{
  "hidden_size": 384,
  "vocab_size": 2048,
  "attn_scale": 0.177,
  "init": "normal",
  "init_std_o": 0.0,
  "init_std_up": 0.0185,
  "beta2": 0.95,
  "final_lr_fraction": 0.0,
  "batch_tokens": [32768, 65536, 98304]
}
Each number is 128 + 32 x the weight over its row's rms, rounded and kept within 0 to 255. Layers, rows and columns count from 0. The size above them is the row's rms in percent of the matrix's.

# layer 2 MLP up, 1536x384, rms 0.193, rows 1452-1479, columns 336-383
size [ 98  81  83  93  98  89  96  97  78 109 107  93  88  90  93 101 104  80 120  91  97 100  79  87 111  89  98  70]
[[ 91 140  98 133 139 139 157 115 151 139  94 155 142 125 153 136  86  85 119 119  97  98 155 158 138  76 102 144 153 132 149 167  48 149 125 106 151 156 145 151  45 166  46 139 125 152  60 140]
 [105 210 184  67 132 144  99  86  88 102 130 131 128 197 165 160 102  82 160  87 132 133 129 150  72  95 117 107 137 109  93 150 156 127 171 153 105 107 176 114 153 115  48 101 123 104 111 187]
 [143 138 156 179 115 160 143 123 109 118 114  87 152 183 111 113 109 151 197 113 113 148 103  33 105 106 151 151 140 104 104 126 154  62 118 125 126 116 157  78  83 144 208 129  90 168 185 162]
 [169 133 129 168 161 110 135  89 171 155 124 154 167 177 117 138  87 182 101  91  93  92  72  93 163 132 122 150 165 156 139 108  93 137 124 150 104 102 134 188 171 171 117 114 167  73 172 138]
 [126 101 118 111 148 110 164 175 115 164 156 184 126 153 166 141 185 120 110  82 100 140 138 163 155 145 124  94 172  91 114 119 123 155 140 159 158 108 116 136 131 137 161 176 116 101 119 111]
 [ 80 141 134 137 111 101 171 122  94 153 188 123 105  47  90  81 126 104 109 100 106 151 162 164 116  95 147 127  76 131 143 139 134 156  35 110  67 129 136 142 126 166 164 105 138 138 183 134]
 [121 168 119 117 118 111 111 130 175 147 121 105 134  96 166 135  66 138 110 151 188  68  60 131 132 133  75 158  87  67 194  88 133  92 118 168 122 168 100 157 122  67 102  91 139 128 165 119]
 [163 116 140 187  99 113 128 115 148  91  75 106 180 184 133 122 132 144  53 130 153 143 154 123 161  87 133 186 100 197  83  96 130  87 116 129 140  84 153 163 151 147  80 167 111 107 139 139]
 [121 113 109  91  78 139 161 111 131 163 107 186 196 166 109 126 122 151 142 142 129  82 126 144 136 129  65 137 180 142 141 171 174 101 108 104 164 147  94 122 139 100 129 116 102   6 124 182]
 [141 167  89 186 117 103 142 108  83 143 117 175 114 112 101 127  90 107 163  84  86 103 174 121  61 154 191  92 142  99 176 138  63 148 157 145 191 205 186 185 156  98  89 112 168 101  84  79]
 [158 121 135 109 160 135 133 137 137 150 161 131 162 133 169 126 149 167 122 136  73 102 109 127 110 144  94 159 163 159 118  90 119 161 107  57 149 164 189 138 118 174 110 117 158 134 137 184]
 [132 102 131 155 176  44 188  78 120 173 179  87 151 157 143  93 167 142 143  93 143 122 127 134 168 133 112 116 159 123  93 140 106  75 119 125 155  62 151  91 125  45 110 149 155 168 168 141]
 [ 78  90  87 114 120  76 105 119 148 121 145 113 173 118 166  72 138 138 111 146 221 168 159 117 106  84 122 168 161  77 143 117 123 204 165 159 119 162  93  94  95 128 132  89 139 136  99 125]
 [142  99 120 173 150 144 145 100 137 127 108 187 162 114 167 130 125 119 111 103 112 128 150 125 220  95 117  88 118 129 109 141 169 134 156  88  67 164 156 122 127 175  94 131 112 215  92 104]
 [156 169 188 114 157 156 167 127 190 114 180 115  94  82 114 146  42  83 148 113 137 139 157 174 201 154 129 159 127 217 126 210  94 139 125 159  80 162 141 143 130 149 129 139 112  92 115 139]
 [146 130 126 129 142 151 128 166 103  99  57 114 141 135 140 205 152 112 141  57 143 133 116 113 146 146 197 143 123 143 124 127 112 124 113 103 144 112 143  97 166 127 149 145 109  85 181 167]
 [123 110  47 127 159 132 157 114  82 172 145 152 155 108 149 129 173 152 153  96  81  39 169 193 118  82 111 153 159 118 125 157 167 156 118 164  66 118 139 107 120 116 110 143 157 131 118  97]
 [ 88 169 139  56 103  58 117  90 105  94 156 104 148 103  79 141  90 130 150 155 114 135 153  51 184 164 139 116 102 140 148 139 101  83 142 142 108 187 127  83  91  98 131 107  98 116 112 150]
 [166  61  96 114 136 146 159 108  48 169 110 106 111 167 153 121 177 138 137 116  75 203 144 226 136 114 143 106 151 111  76  71 155 148 195 144 120 102 181 163 114 165 113  95 106 132 126 118]
 [140 152 135 149  95 189 175 120 193  62  81  36 157 161  82 153 111 172  79  94  71 110 191 109  91 137 173 102 118 138  94 172 108  96 179 178 183 228 133 139 152 130 169  85 139 128  84 176]
 [163 175 154 106  69 127 112 121  86 122  99 121 145 159 141 190 145 112 147 117 154 110 145  81  74 199 131 185 203 109 106 121 113 143 116  48 122 142 175 162 173 146  35 134 129 119 138 118]
 [103 164 199 118 174 130 163 105 119 125 168 116 101  52 139 171 108  59 124 108 137 172 135 196 157 151 130 132 121 144 144 130  97 152 109 131  76 115 131  84 135  64 185 103 148 101 104  65]
 [128 111 106 124 152 131 166 117 129 170 165 170 145 165  74 157  95 155 163 102  84 167 146 170 165 101 146 175 154 147 151 107 102 122 111  98 135 115  96 194 168 120  86 158 133 138  68  57]
 [117 144 165 128 103 144 165 182 124  88  97 148 137 139 194 165  80 143 115  96 110 136 124 101 114 113  65  63  93 126 108 107 171 161 191 149 111 148 154 175 166 142  75 137 112 164 137 100]
 [ 53 148 104 155 182 115 112 161 165 100 132 135 133 122 119 188 119 116  72 135  66 128 143 134 168 119 158  72 177 155 130 143  53  72  91 156 148 162  83 118  97 137 118 140 158 123 106 130]
 [121 135  97 114 136 100 115 106 108 160 132  92 157  63 127 129  97 114 139 124  52 149 164 172 143 153 157 123  96 172 178 161 122 111 126 145 182 117 157 154  70  87 142 132  78 192  91 145]
 [128 138  61 178 170 147 116 119 110 129  97 114 109 113 125 123 130  86 193 117 167 171 106  80 126  81 107  91  71 111 103 119 127 186 149 114 160  65 146 159  75 143  90 128 118 143 113 110]
 [138 118 106  99 184 182  81  81  92  90 105 162 170 139 171 126 154 169 167  88 168 227  75 126  85 120 114  93 169 159  90 160  83 106  89  77 121 134 107  99  82 116 163 120 204 167 102 146]]